{
  "n_layer": 17,
  "d_model": 576,
  "n_head": 9,
  "n_kv_head": 9,
  "head_dim": 64,
  "d_mlp": 1536,
  "vocab_size": 32768,
  "activation": "swiglu",
  "norm": "rmsnorm",
  "norm_place": "pre",
  "norm_eps": 1e-06,
  "positions": "learned+rope",
  "rope_base": 60700.0,
  "rope_fraction": 1.0,
  "qk_norm": true,
  "attn_scale": 0.125,
  "bias": "none",
  "tie_embeddings": false,
  "parallel_block": false,
  "init": "normal",
  "init_std_qkv": 0.0214,
  "init_std_o": 0.00367,
  "init_std_up": 0.0214,
  "init_std_down": 0.00224,
  "optimizer": "ademamix",
  "lr": 0.000294,
  "beta1": 0.9,
  "weight_decay": 1.1,
  "lr_head": 0.00402,
  "grad_clip": 1.0,
  "warmup_steps": 547,
  "schedule": "wsd",
  "decay_fraction": 0.621,
  "decay_shape": "linear",
  "final_lr_fraction": 0.0,
  "batch_tokens": [65536, 131072, 262144, 524288],
  "seq_len": 2048,
  "doc_mask": true,
  "train_tokens": 903200000,
  "steps": 4527,
  "dataset": "wikipedia_en"
}
Each number is 128 + 32 x the weight over its row's rms, rounded and kept within 0 to 255. Layers, rows and columns count from 0. Numbers have three digits each. The size before them is the row's rms in percent of the matrix's.

# q: layer 12 attention query, 576x576, rms 0.0714, rows 77-118, columns 216-287
# k: layer 12 attention key, 576x576, rms 0.0608, rows 77-118, columns 216-287
q77 161:140133137126135073128098182078118075132129126137126117140163122079166150105118163123096142124080171131167155121168194152083153093114145089108122179124159157132115134127127092139086098070126094096127177158129087116159
k77 064:121074114158113107228140122124141168164087153108098106116154163165174148065149113203126168142090108105176154106085108106114108126104157111125049127096170125178139128146118139168145130092128152120149132138109158125128
q78 062:124136112138156170130077105164121077108102113131152131106108143131084150150179120081139099143118140195135190179147109073155066089116141172106131146140150130140135106129091098138148125119161124115148194140173115136117
k78 051:180126114082073134065108152123097164066135134113147137127117107139116124147134135134124135097104124106171138153140112150108147142092140164174105109130123151099101123121117200101136175148078057150122116088112094121185
q79 166:137137128130129081113103181075117074124141134134126115135152131081170141106122175129091151124083176127163161129186200146098144100112148091107118185129150164133112138126123105139076100070132101087124177145132087116167
k79 068:075078122147115162165148109169063126149034165107078115100115155080141142132163081109163105153149153116113150068095104108145112113156155080160095135150161087100142115145134104060137142112150192087128096198158173147126
q80 080:091132146132133133146131109122145153142124110197099198133095086124068132158172074145092098144112084120110066126058100133145091141132176155047141080082132101065183119150110031104113084157150103176122146133152128120142
k80 052:088153138132088115129046111139084139104161149094120105161108118120163105134080127154132132096172145148174136043126104105094052107101098129120093131184151155152113161017114146125092109138095189074104129114167084088170
q81 078:164120072154151121127124162129098167131139135127184149136163109050192119112130089096141141111096172088118144133161185155133089153103133107149145175151096109131140143155082212094121171132118141171163142156080115113145
k81 050:132171085068119141138122123133138152094045144088131104131078139124077103119166143172068122114085132151104117122125099127120163109155136085156149123171138100094126072162158180098100152149142109138119103121082103072151
q82 072:139111105180120104122119157076139123140172110137153111151150132123207114118130149097135116155152172141150150149153126136046134061110131173113133172095123156156132154110088211093144166079161121122156159098130124113179
k82 049:110133124123159158137119132134122116129000106095100114165126156090149159151175077139130124109094102092167152156096164122144138155217151116129098115139077118096129063142141160119103089175132131087132097137123169062128
q83 093:150115171112102152131171159137106134102150145151150130152148125054205109102102099141123140120138172103118117055151181159135131126069168106113169139108121084132105151174133184147152167105121090116129128141083117160099
k83 064:146147125115102125049113133113061131122120128127142119123176112163077077076115177145098092112164139166132127122162126145171059127131101128113178107178136092188177095152106148147116116176106122135136178171157110130085
q84 072:106127183093145128151111139153202114128041132095100109114109091148140121247156115163124106098097006124188158120132094145156120102164126104153117102129081150132121111083166040139140082158163083120099113136092135128106
k84 047:150152076161099134101105149134209138078212134165179123115118082142173153053066132114171138097134164183091145119148175136125138101108108224156111164091168173126128145100096129161123080130159125106096167123161132072151
q85 140:091162131117136099060056145093119086113175105105106117108181151060169111123113188136097190114107143070111140154203191114127138121130167075135099140170136166150117136156114108125121109106124145048151113135142113118157
k85 053:064128169088148100118087111115141109113020118075136139184111163102149112156084171153081105116132130143162149100116092110085165083212169140164121103221100132138179132153107113118125158119153114078118100137148132031120
q86 082:173169096111112141132120143154165100141137171194086105141066091125101104133125107150138101096128110102126131066056093131165126112131120115123110077145105101077171133129110041123074109166150131112150094134119110180098
k86 055:115132081080106115096153101146090154133211109123188142146119094123113145044104122104113130125089102155093117135162075092120144165111109120104132169080142145155066169128139144119113145104137112157139189110134108125165
q87 065:120125153115106123115135086153153143133058127091141143106154157121126138193132100101127123145141165139137203135073104110145095114076148179109125124152106123130156153100103077134124081138168130174159168118117123101132
k87 053:118147116071099105150112097127160143116161120159142139140080113111133079063127158121089146129102190129117127104138138130163175092164130151125134121112194095151168163144185107152093145074120107071139115119145152041155
q88 081:170109119128110144124206132153121144088096170174076134140090113111103160080149132115143043106115150167117055117076117125201119152133132139123139102118120120062202154155148095120101155145160161154137171162103136085084
k88 054:143130080129102156140117135120153124122254138212157144119137109118159125081090121152139140122051112062124106127102104129111152162089118189131116141068152153136084172101114171142104164097100056119140100091182108136122
q89 075:106098093145095134121094109170098251152105116116151092123090185129036149047126136137118137131174147093130135085084060098095088193023181104039174108123118118128150147136107160100132095130115126104110107171137104061183
k89 057:118116132168165137164135150111135110154037169163060104139152129146147190196161070082103168116115152159162101134104136136145097113103160113163122158135129116156130118155166059158110112131135150093139138183153163127145
q90 078:126142100127147154111159104102074165036099126160118122155165142087188159049113131088097097133130170136136109116164103140127136166132126163087141137149159100102172103124175200125137140136106108123140123133163106080157
k90 049:157138159146120152127171134130105019133152143080095151104091124071065090197135114187148100134113109114159065222168140141130125156048121129096131105139064123110089106090155097108072098134090084126131074096091118167120
q91 081:163125082142133153115113123118154126123204135129131115142077101095082120055082165141189168133154201135108109129108124154147108156088145116114165147114133155088056148175087131125141119134161162125147126156102100185144
k91 057:140154081169156134127161149126040127141127135095101155136205172122070179126157092070069083152075093158158068146204182146160089179132075166108163121131120085178056205120129077108083132109061127119173159106088117161154
q92 082:140118132107106164132139141123142130025145109176091117146078116170167142091112055084163098101106158123121088134121170116194127116141124163115131093118117127120116125210103129125116145206121109123120102086147125066137
k92 055:170152118160136145115181138130084093092112115076152136100140081125133128110098144143157160113052092106219115165125095116150161130057103194118108061101159142101122151105208146069113108095102138200174132162112141165070
q93 089:124065087115119136138148127166227113158128150108119136112091107116077145126125140116157101119211094099128099137063099113108145150131119129138153144063071151075102197189091113137157040139179182156131133167149126159066
k93 056:115110140128123099167118152124143133103155103185120045177176121162168115103115097125170107088132160095194144097203144156141133115151126202107102159104185156098106152168152114158128161132141136149155126084172160084118
q94 079:116127124146150107113084128147173123193172118091158134108108119137073147185114151190149185151140087108148104107124114112131138087108128085142130118096116158184080134144077110162159132096136153148128100147107111209116
k94 049:133139136133169109148114116122103103150170139119126084183146152163091176133142103129100172165161127214119180109156190158095086121160152125125151183131083119137099168161108109173142070173169130131108119102160127149148
q95 069:146143165109162105149127162093125119124147135152126135110162133123150118131138097161108105076065098115130098167130169131154150129163110082192110124178167136146186148129124085106127132120109098119091183124084147165146
k95 052:112097112132126130135125134169255172168130111170122095155090142181132160127135095108142157147138142164055049158117095134066139096141203103083122097113092085139131106155128131140136170142147082114119150127153152120133
q96 084:125150130101156180131167138134186094115090109112055133167107103137180215134153146136146129097031124130078124195114135124166103099133166077139091153125152164144126107213142020126138167130132187114161059128074175135171
k96 061:147120110132125146126106142111098210105154118084168149090097089080125150110104084119159124120061197168143124182176105128143123108089130184154118123137124109106120105114171169098119122110117098154147165147109126148144
q97 092:172126167080112177160111112137118123131150099160107152117094077146112135041142103136154099073155070112086093068054085147156128130089147116158139123096114128128099160167053099147121128154133156133126151116092152171128
k97 066:112161123097085129153187149147089130106185125212101084175152148161170122125114138117156131106061167111085144224126124144134152148191131076120131151096126128086137162212147084151135171140134082147167111138160105039141
q98 075:124108105146138173130144088162133096088094142121099126150119111091096126126104129125113116105157127123130106178073102084133102182072130107090156076111087167138110150145129179153149104085125158132125071128147130055091
k98 058:121176165161068101151123128119167156159067137130100121128154082103191138046126136140152128134078102133166163106172134126124111121130129130137103215134227157063142138117113103144098162114120127093146160136127129010118
q99 081:110119124147131104131085157130095121220152132113171135136146126114081156140119139186143206144138096112151110086107094128112160113112126051162147164080155163167064157100118135156164130085120138171108101163107097210121
k99 051:093099134132124123146165121150065111155126126137110115140144159155071193116148119123113138170159116206072158109113142125104153147139156062131124105118070135115151163197161102126137141122135127099114105128121122098158
q100 082:134091157131154121145109100125135107181155119148126137089129105173097123155097126130174113157138123136102152073102117142184139113133099147173133128044122108123063157149049064125182106126196203156130134158108125147134
k100 085:083080088118141105144128134150132143187062123126116114177136130139116108108118086060114123130155116126194088036163105122144153123045111120139133139100122135123098125100081081166105124142179160103133089109143138138146
q101 094:122123128133132132148170137142116143155174101129172149098205133091126109193124127168124134123087121129109157197117155109103119192168121128124103136172130088156177169121170156098092144067041083183118171161085130126081
k101 058:164103145115126102093156110135035062129061138153148130107118147137142127169123099157165136108192120113068101108143144109088083109144132084157135159098143122145158152125130140143170141155147108166114097136156150113120
q102 111:152152104096117137158178120126162118021119170154105128200131123161141159089169093098127121113142050092144146115153118126073133174085148136129135143099102050122169080119141151096125102180176116138125112124133134203120
k102 069:110124094116125107134179114143098108137179109130157123154103124099075113109117128100102169117148123115199174177143116154111132103036134151105139161110156130168077112141169149132088116099109099140123128097192101097131
q103 080:170098117138109116144097100103096081101156150138149133182120135165163137119136119189140109177165170090116092154081144130161142178169105144167134116151137093093137128109111143113152090213142105212095161137150125157112
k103 092:185129132110126100141101130115213129114155153102133100160235127181136137141127143136103081123131085054122165111156141104135156161120122149130151104137110105174070119075127102076145074195163101110158100165164143215105
q104 090:111150122142152158098146176119133140171135202135131092104128127079116178124106140192129161084110068072139103152103096128114097124144142099079086158127122167146126126152144126118133114094145199033113122178125128094135
k104 110:153109144137117120128161138110210174141131141159179115091106130134114158088162108147081134095186119070158126128162111118143066106165140145118155201086159132159062088130128119116083108133092171140148141128119137109132
q105 087:118133094145123139158069127150083115193158081132098156136123131127147110140103136127133112102082133114139093063079188083046122164155075112124115138141169126132162200137158086120130107187183198175135165164081128144168
k105 094:092158154110124129151116169198124119114209108104149144102104134110165150146095155131154067135118147127161093146106148114138125142154120026132096208125138175068179156192112163093110096157097169118136145189126137036148
q106 090:096132114160114109111138151124135144131065093090112148086156134117131148134135163180121184154113103145110131121107114082066137126131090127166221145178102193092128125166111111127107127120102091081161159096141135120153
k106 126:155174117144117131124094122121137162121095123156083132158104149129114149103109138193157163136108161181171074088116125153111182187131138108115095113214109146110137174139133062147126112095114122113151147100124117083155
q107 084:131056160112121122136138119081155104126125086159197161108130150121146157163159103084098113152145112063146190094115125130121130136170099145167055122125140168104108135101057148112134125160218126123174173134119127171091
k107 125:105062164134110130120154156102169132112077130087183144173156148143136169161119161144145067117124116095092137150091123131108193179182113112128092169168108132109077159122169147123138084124155153105142104148088094014111
q108 082:128105162061119147166160164132121181108122127102119086126110092126126164140141109110155159144162099122213131131091162078145099121094113122197160163118141167133088107160139195079085092099104129141082146113087131116147
k108 129:126137125139109128108116141100146143125136127108146123143139168153132226152140132130132054110110137136141160127110133123139148161112142172120159224112203094117083082120089170105145113115119118117147131145087120084107
q109 083:151161197128161073131148090117133110219128094172146096117187083147124122080092128161108128041065093150100132081114152161131176101113136105119132134147135173136172136137128135114100113100132080143125131171112135175172
k109 123:081079137151123137126107120184117094139111119175088131121126128137125143163153098140150226145090131132131191098102150116132152131118161148131139215184093111076157164143112128098121182077161121131124120141132137087124
q110 079:145100135201135167099104101147085170155109093144155094122135116169122091115157185149092115163182063112137077103197201123134161140128114182097106087164136187107117082108166122046194145137135130149124072069124122120133
k110 139:148145138113105144143177113118001129126105118117158093107124159108127138068102154156112190139140087110158075137141162148111134131078156169105105014166110157142113122151122130000171107203110125140123095097130137091169
q111 088:132152130130133169103158108125168144093105075130148165126120143147114083090133102142165134205130179091192103151123112109204088146088179076135182182187084142147133171146176122156142096104125155166101172136159140121151
k111 150:101221122134109127128184127071163145118060105127175119201110119152110051128115119175175160118166121134203069115115112117113140088141107066125115253175068156088203136131185157097126125082089141149148159141106118191161
q112 084:173105093143082138121108183142144119156115102058131099120122143089138058158093183036143092149077079134127135079177165104128127106090190130174154117169152094115122118157074131163105173127140113033104148134115116131138
k112 138:178122143141143106135087109188127122099108128126099143163104102167120093155138123072115097131058123145101057148104151115139142141090118118114074129135157131110170113114150096125131164079191086150134105054112116111143
q113 082:114137093114116154148177146150180118112135109184161113158135123110166128095141129126128102060104128145126111160104155101113097155097086122089069139130155203181139123121089155121135098151106120087144100119135165104123
k113 132:147133088132112115127090133137141132096143147100048113105127119081122153160127107126136149144079082150148100139162181129147103173140158135135100134171132106117140160106085116154136094188118149095127148172126105060132
q114 083:163127235159118163139158194152151144164108126177131119109098132085128154098131088145171127096121152125130122085169123119166142158111141144076161083173153119078127126133185117185176165088093119165141165158106125107154
k114 153:134118116144122138120140153157207111147068130120095142104119120039166134169122127135100102144161136117074163135150130127161053130161120146137105054113083106063064180153159129239119134142079148123117180100167139136166
q115 080:105077079093120094177097138098099157148148132221120173156155151150106150133130133129147109178129143154169132101087112136079131113134135149124117126104170094079147131168166108171113189130080120148171075141101068106236
k115 142:209033094119118131144183113185071142149142137198102154136161121132116168160144125120126179151137125133149189116131138134098158149092130143125129133101084157139139110116174085159144085160146120155114112086101139098170
q116 073:085141170083156090101151177108147087132115153142110164141136085158133190150085165095192148191148123133143157134129174087199138058132107135211138118119123118082085101124094084170126170102162151095114117112084096141166
k116 139:095115143128116117165099153045135162152143131138153135122130133145094165146117098128146104106126133184123142137118133119140119109157134184126173090129084152065148108141097138250135161112173136138124123126131100164136
q117 080:160170079126133108149071162168064144163134186119117103144255197154148128140079131154094123183171108147126146123141165137100129120127081052059130168082154111117166108112199123120108114073152097114087080134080122081158
k117 138:206193118130125148156110113198158102119103131122111126119138146174100133181108100094132221140107133167165170143133159135114198179131124075112111174075105101132119148123190106145113087148120098131140152082121173110151
q118 083:088134166052080120173156157124147149115157149095175181105163130155079151146159091127178130119082156128153122134078146120067167126063155114107161099122096153134173158095136086102134178143178154183155132144088138155108
k118 147:082184152133132124125128131115147097171190154145145136141150152088066138141130111111130146133057098100120163168085116126120144094119119118142154063057178126123201220148107147040151108175129140131116179099165136201122